Weights of a small GPT-style language model, trained from scratch on English Wikipedia.
Size: MLP 192 GeGLU, vocabulary 19455, 2.1M parameters.
Architecture: RMSNorm before each block, tied embeddings.
Training: a variant of SOAP for these matrices, 4831 steps.
Each number is 128 + 32 x the weight over its row's rms, rounded and kept within 0 to 255. Layers, rows and columns count from 0. Numbers have three digits each. The size before them is the row's rms in percent of the matrix's.

# layer 7 MLP down (transposed), 192x64, rms 0.218, rows 128-161, columns 0-63
100:141139084128093086109137128163120139107175154145112149146088149163092081066152136157180179193181104157104127151088125124208130140134159127120118151147096121111221130127108073103106114093112106
088:127064085087100133137181172116159101131153099134184166110196127124086118161092114188143148098122152166152046118144160139092099133132126113124123125120127211152139090132147099144175160077119117
096:183109089163081192132133130139150118103077145174113124159146144141142067143133134137146088137122115102087152134143194172066132106108136090110097134042114184131097143153140108132145161077188111
099:127053106111099130104111149136154124105120151101192096149143093127119095097129062109103128160159109115092102111071163122133114131098080083176183101136151072127142158136108079165064105180095168
116:156142172142117192148136213160094113128168128122139134087130098156117098043098123105111157101103122096123110143146086160136117107103124180072136093107122129156113098168194167123162112078066131
107:061111150135140130139128139169098087166143142063121130106084108130165168112147115120160053214073113104155142069110130127139166140142197090140160111150181112100117154142096142122097152113123176
100:210161139134068104139127090130121118075132122163115160155147157171121134175165164131067113111169109133104177099134162145127139062128139142143074115118069105117136213089134078133115123170124136
078:180143109123107148116125141118120112135112135123095174144154117084133151084141026094219107087085114147127133119062158096109188176127122164127122134127112085147176146067158136103145131082117134
097:204179071110092118128130136115127137136147132147136111197163103089103097111131127120054160144138141095187096108143115103159121118129167154077122112161173220128078141165112136101116085141123090
120:132159121094124144091147179106130154101087070176108120128124113145157113109161119191145203138169104125151117136194092138130107111142137146122075160139163164163141082113178151165187062131162081
096:178124147176084113119129104121110116140145121131175113133144112068178180179147146118175124134134163141101177069108130169080182134090105141158123117126128126185197133105094046164146121142165100
096:146174126137145154105117134111132113183054126174128147116140108137124102138136136153139143049142198100092076128120143136108115129156052178098042105129103128142066155125153122130181092125091150
084:134098095139083147105133109157138114114168152144090131107153149169119124157123056122048133105098120098176134098093064137166092118080125165122141062103116145194133140189121098132187164088117132
108:134083166040133150132145094106137087155113163160152134130153174162084117119143158186095131137074122134083128132121136176134122082198115107123095201156157191186090150125109098109133115151127130
098:087166167136169147072083186156084149136119175129128165113102110148163138072122159096075070122145121105122148125088113053117118106137141146076104094123125105078116095090188178140124081127119147
108:140070095200163134132164185113142146101154114169156126122121117166111131105126145130091087190106097135118171136176110050087112092118114127131135089095095112107143183142143119056135165081081109
109:133090137125119150177130154148138151146080139133168100095136088122176080141142100164090068099084129133118147129030148101155087116189140165196148183140093068157127112116122162127166115138141130
077:082033125107211123105144158061127204123131136133154171146093138164151162104130152134092112125128079119119147163130087127163160096132087139176109123158113073068125136120162160127123122160130116
094:139168077096104128099120083114143085194073128130103139127148147175140134206127148151120138099178113096091126084086097132142158148105122198135099111097043121151167167156118130115116112067125120
107:175185060146186116155103159098107161167120140121114107171106164133128099069155140149150141168129143090143086114145150123158150057114117164095141133159104133180154108163066133133081074103173105
087:141115161080145100124096104095125097131099163110167122070108116138132099141126097164165169137105174100103154158098129135133084092066124128119109197096143150145107109092180093123144178107066221
103:100142071189151109117127130071087074150169070111192086155118094106119143119122110088114075097131094163094149149117182163125160098128160066137115164157146138132087107070143177129116152101110130
110:137127149181150197143149161084159104078081152146121199154144114137143079098113105171103142079119130146090080101125059173099094115121166136109161153170152096114139099153160091142129142088187119
087:069087063112124094109166165120123116096105107145126184130106163168110124088117126097113154110153094148113113201117146166095118155124148094112137119124154155128162131066227090168094177151140159
105:124151135071166098135125157123096145040154195162118142111127061114164188146132140078190129162116113170162154117097145146080090109144134107105151091134159083100176093104140102122099162156144144
100:176102132134134144197118115129160106107176166103156096130089159102129106129094133064107142162099112148159128109077097121112089102083150133122091081201171122138167119148144081111055134190149166
101:108156120192133093140116104131107103059137178168074197100071095107063120142141157107122130093139122110147128170112130165103175138095106154089138123095142151062118156076169134107145115149076160
096:122061101122114109112104112147136093172156162076119087128028165142157156141127125147183168170157099096154117102059085120133180092116142096121088072123128110144149167109109142124142089084111130
096:076157178120181103179081094099137175098135110190117087142082096110143114155150133109198199146107121110171126142146155161105080127154170067119096140127185118158120165129134125118144094123111095
098:131077123160085169099144062156155077129138118061088083118157139138115089145134137178102082144097145130155102169159071082162082173091159164120109179100113167131132165138124115163114146080147113
106:090179141110104104095115116141102152177078099168141102171166141158170161174195134209095123111096118104122161092155170132089113144120116098071112136115130145132125190159131132100192107107102172
090:093148137122153136111145139165192146137172157082040112140109151176121139081111139111129073115139133094140111107108094093176200116138160118147156173089124090079141124158164156104170153175136068
121:122147089164153173148143123121169102159038148094117099189133123147146127154103142102186098097101107096131092156152127119103192125101079160085137087134145135130093187115068132106124159163193136
102:107138153166111165134096053129100105132122122123065133131158111152168091087136129085098131073076126124129135093020091138090130140080163101118147146134102110131169086152097114100155141067147096
# layer 7 MLP gate, 192x64, rms 0.244, rows 129-161, columns 0-63
088:165162134136156132104169156138112116140128163116126059091039108128168099093120143112140112149156083044126091143120115063170146157137134134140046129177172068122131127133161097112102130142138104
089:117148082140146165134090133140161145155083170115124155160086114141095136109148122103123160060161101104056078144130079113141135162155197163135147102177114112123068197097084111074124099126154139
110:160081172129091109105139166111121204101067154156108063135125077169090113100142138150129118060150099134154131134081166120141134126130128188105173102151134181118134119150079135058081151118130146
106:155073128100194155122159159112128164112186109168102052151134124171148083204153153162109090139137147108174070146184129138108115128133103156118118142159146148122086123133116119163081063159158128
096:113103111077102148134151152163122166114097134101176165070086144140176150122165151167156082196121107062076096134161168148169110115119144108159172172118066130139136130188133174126165122105107112
107:102104106147124135080127178130114176095122155130146141144180142109136113107115123201129142174078131087200098128085136072148148119107189157170104149146147089112069097108084080116139131157152194
083:151084098100071127108182203128122151126119152133130141181120164091085124086150072119170171128098111161126144110166166092125056116157128140092097214111136082114139084149150125139126090140118096
101:049095164121150061174124054140170121130162103136135098136138100138146134175192108119099107094207117123131158118122094188107157143145121101183154142110173115118145141076115169099122121147156147
108:067147165089093083122137079136053123136093098086205124136095143155101106122145175103160172167139144160117121144187174123120126150092097109059086166131139126166157152118137120085116091100120146
098:161078158100177148152145134127146165095131074150091130160165131122119191157095178220125127161118127130147114096148167097125125139109155091146141122106179130140127097147076126170105063077170077
092:078139161069165109169132119116082130098139113113120152090132144069036095100151088092126113080054103147121118080145097153157132141134128125166149142113104111144129112084125045117182139150119151
099:079112127110116101142140138114111097141166140200120130172134121177113114182143142141113241114122120115138109152091146144115072154145150081136141082113106130068082128147163153152144101072086187
105:139098108127112116137087140172130163138147176151128130121128137119176088132098099159128173105157156096155119136106103150144093143175148185139131130231075121171080121072077176138134063091085130
108:150091203031107123158139166072143103129132149171110142117133148138073152092114136123152129098100192097151185120109112144127138072085115096121124108155103078113096182145149116116144072170145125
097:182149156145142112126103097112100154142149108070158137126080137102112104125089106099095176152149170138199110101108159150169137172142172143152068152169123071094130189056110089151139126161158100
103:131088142137148091195130054158073129076142127133102066111124094213152099188143085129111121157139120089145093085125125135119076139167114153129099083101126093144146154128092088091125122157106089
078:124140090149146113118071044140126085101127129154136109107138124103127126091134123095093150098146218105145134062078173077139070085079127112143107122110140168144110165081135060119137149112104155
094:130127132158146072087113160142093199126142125197070172124116152058138108101111125131086099120083143116124104084155142085131064129102096123174092120121089133174121069088128136155120088151118182
110:157092081119165072119087166072144165090105161137105080084150161099142139201120180136098148140129160163164099136151165082125120085139103116109100102110115145103139120091130084202135092073126148
094:155086155123183085127146116143082116167139165080102143063118119161117107145171165120139058146070108109136096120074153089104121073156120095149136123124093132191153170139092136155110125083162187
094:161101159095129082049146156154113116069116147200124195114104115140118126095107137127139156160079154165123177135171102146141085100131152142079152111137130044126092163176124137165147093101139114
107:128119143074119150145166166157123151140123143120105189175143166089073115133144099117130189090163166103117153110113111071204097174123191070108154096108141112131095187090085145153146122132163123
105:150118121128124091108157135153167111078077096129104142125134184163127150138134174165132139156122109162129068107105106152140120118151100154249171109100143070094168158080182110110093085126138128
088:097113152088162163130154098125105143141149158068131146080111146175134179121116065158070171162140088134135123127167076143098129097081075133163135122114086129143066100106102189098070118125095092
101:146137094091149116110092074126129124167095139139092101104102045146091119170134187153115097106117083128136058135175115148147176127165071167116172119101133039116097119115137153132117083146101137
111:115123169091125103168086155069163045062142084153171118091101176165127122131102150140139128131168076109149114166141105158111129133120155157154120117105126150079191145128168116127180110072137180
104:084143133153122130169081177183133129099106181131079113128137145168133204176177124083146097102144109110207201143113086119155152092143128076093153104119116087139122179096141114107144109120139139
095:106085125087187107156131116197151121092138130133138114134105109126124183089113199142098148072135126104080204152116113108159170177164134084114090108161189106095149102084120104133179140151122110
101:114158131053129072151137191121123114170138115151174128091073120170118116110065097130099139111109096166095108112162091105131131129165153121108187074126133049149113140170079130087150157123141080
101:073117146112141084103075201059145172140144136125103162124097077163137184080133118112100108155117141148191128152177076142148140157155131140157092115125123153191121107140149126146168105196126158
088:122110184152097127192137132117156170122162164135107132155068117094116084119190146162114090119156118080093172137132120131129140136104096158155075198132092115094145154124129190157140042132173141
119:071109082098146169173150172107195141129064103148139155168092125138186103083139127103146192082149131143187157197109095124134151134087154099127109101161085121101142172116120120105130142094101111
107:133064131112141070146115172159129159080141121100113040150084146099188147119083146133158107171113138126180111103142151142127105153173149111123157147151100175129147048176086137175126097113145150
# layer 7 MLP up, 192x64, rms 0.25, rows 129-161, columns 0-63
093:124138138138111138124141118116153127136151148092140192151107126065138099161144087167129119077135045057114130170111101064155105149104146139113085061150117123183181146090116180116109175147094147
104:159157161181105120163148071157121122132096171066095107136139169067087158132092153145148181148183158094160151102111127084065089110124124136126091113130188110070126151140110082076137121141103130
109:131142170097134161104116186127152103120138145117081143122207122115152107113195131082124185163109189115168160156110117143130096107048137104143167115092112120124082117133181112089154120069164166
116:060116156145169178131136158138165074112127168123140123138100142141113152088098140139150143081148111107109183105130102135129126090065121082128202152158139124109039057143089103152164140152145090
108:110158092176168129104089120091147141128172157151076182138185147106075057175117170113161149064092115167112097083119104153182115146131114118166147143110140085139105159138164106175104137163103145
098:089143151203143128154116177119134116170165121081076123092108115172114080149133163106156096156151159132187108137101159132074147123165052120146105115140136111164084183104160129144095137125184073
078:134053146129128101122104171078092130142159118143096110102132098123131161212101154113131151186159186136148138115103149138112175136134078153144104156115138087153072090096162086198109136178170145
103:135081146151179181138193092115161134113169122131091089149132151101115149107103135141161103106060164175173100171176151129110110121139126147156163175175141091119137218141072172149142131132110136
134:110132129057141113143144148126057130117072115095172117114093161112190132142087172153116123132167122096117120119155176132155113106162123169148069098116092111145188072197096106125168130074153105
096:112110135121138172137148128131091126108114157135097124116138152095134163189067173116102116104118060121159138144160116111139148131053112086101092170105082188161177166184154112174092104100079081
091:086151111127187077116153116168083123066158072113139162124143165128113107183165129055118133121124102132153130115182054117163094129111091126090135142056178129105159093123160104133160132122168130
097:063112111096161167132118179131147094065171136206167171115145102192105065084091133152114166154099140137085104080101123152150161142172144131094124137138091137107136096144154101152158113101119176
108:179103092092156136112122160149120170192098173155111122106085066127157113145112072139167138133086116161173115123099120098092210097095135058107197139116116132141152114159130189112115152122129129
100:052145100142117152086123106129104108100095146103126125129135099119163150134132113144112130151130000105101074103184106145143102109154102126066135167125115139168170081144188122143100140106107132
101:138074110157115143164138107174125109112135119177004153155137125157112117095123100133127132051109083132142104153117146140111105141094086092108126135118141175161051135102162178093097133158105112
093:102132133169137081091123149077132127132167144136086110131176091130186182163125173151207190177180120129134161120140133119165155090072109123094085101133105124130092153149077081128111118079110110
078:089136145157097151118151125221121120058113154149086082101149161083129078166066092162144140146082129117107146147116140121148107193143150102107098167099122130167109098053135164112117099152114162
092:143153175147087155138162185149139131129145116183149139133158122176103153164096138174071088129084066146120127081150210157070057137097117118084143124120114130119128078117112181095125106129147145
110:127087125124111129108153139112177153097175115110134124136113146105118066107131119161142100167082127112066131106128185096157103154045137150142121164132106123080191161099156070103153111108146223
085:139161099149056135191108167122105123117141116188091111136110124146148164130117111092105118088148125100204066133185186135130067160104111093128172160064176139161155126080125103143141135121113134
092:137138127120118139123086159153193128122122135151107141111094134095139103103174143160136116187134130103149124104137045161102130180150133174119168118094060124181136108081035058175151116138135120
099:107118101100171077127151185135185149147138097100160101075100141088136122121167091141142076154105215165131134125159090109172194169131127144063098097137161111110137142127165138103082158093115111
089:126107083142111143101082137060089136150151170057087135102112131065086144116168131080122167064151168119076201110136136109125093104112109098085118150092153150112094142125081132121154161091145149
100:081130083109193177101142194137158116072154181147198090143110078126087106104113126130200079149142115160102148142106138145135141130132131093107154138160148110124158161141128151082176133170178093
091:150113118074173092136128121142129144127204072143131086124150133184097142161081124126149102105126140198127045161109151120161143109129137182102097083139137115093113131090068131154166179127176157
096:140116125130129156139155136125153209128143090080144091138146155105055098137052134168140051127091121104170162109102118185135151100111133139099142136181140124098102158164110062135068161128154145
107:121111121120154110124111139168157137160139127085142125083094153166153200166163117162146150140088091100176074181115113158110176118161112082108134175137097094168186209097099110118183104121151127
088:124156150110156127124122113071106101135095172129161157093182176166067129149189124163124105131151145198134148138107153178116176140138100138081125122086087133108124178167085168047131172126122122
107:154134169110165060156164124222161161176180087165146101103101109162134147133098097110135161124098097129115159139154124097094092151138123099166138077153203130123105117182185155095134117137126123
114:155101175140123125102143098084070135149115171072177132160156135128112148069128148120112100055117135107125125048098123148127097091182105125079179204132152137110146163131129155096152164090144100
100:136124148142095115119149131103101141169135132087143127094153176153161152132191089125128102170098119148127130133112137087138090106139098105053126066141105164184127158127083108198078186093047140
127:120149113122075120149082091051144113123124058145112105198133161174113125148105092122166074138138083125166159195148092129102136164110091135083127118126098110141140148061095136109180139128086163
100:134110123127090181136134095148155138137101166177093068172169164155098167151110122058152135147110068099139155146153117111114159147132110104142127120080142059093155110088180132061155155167177154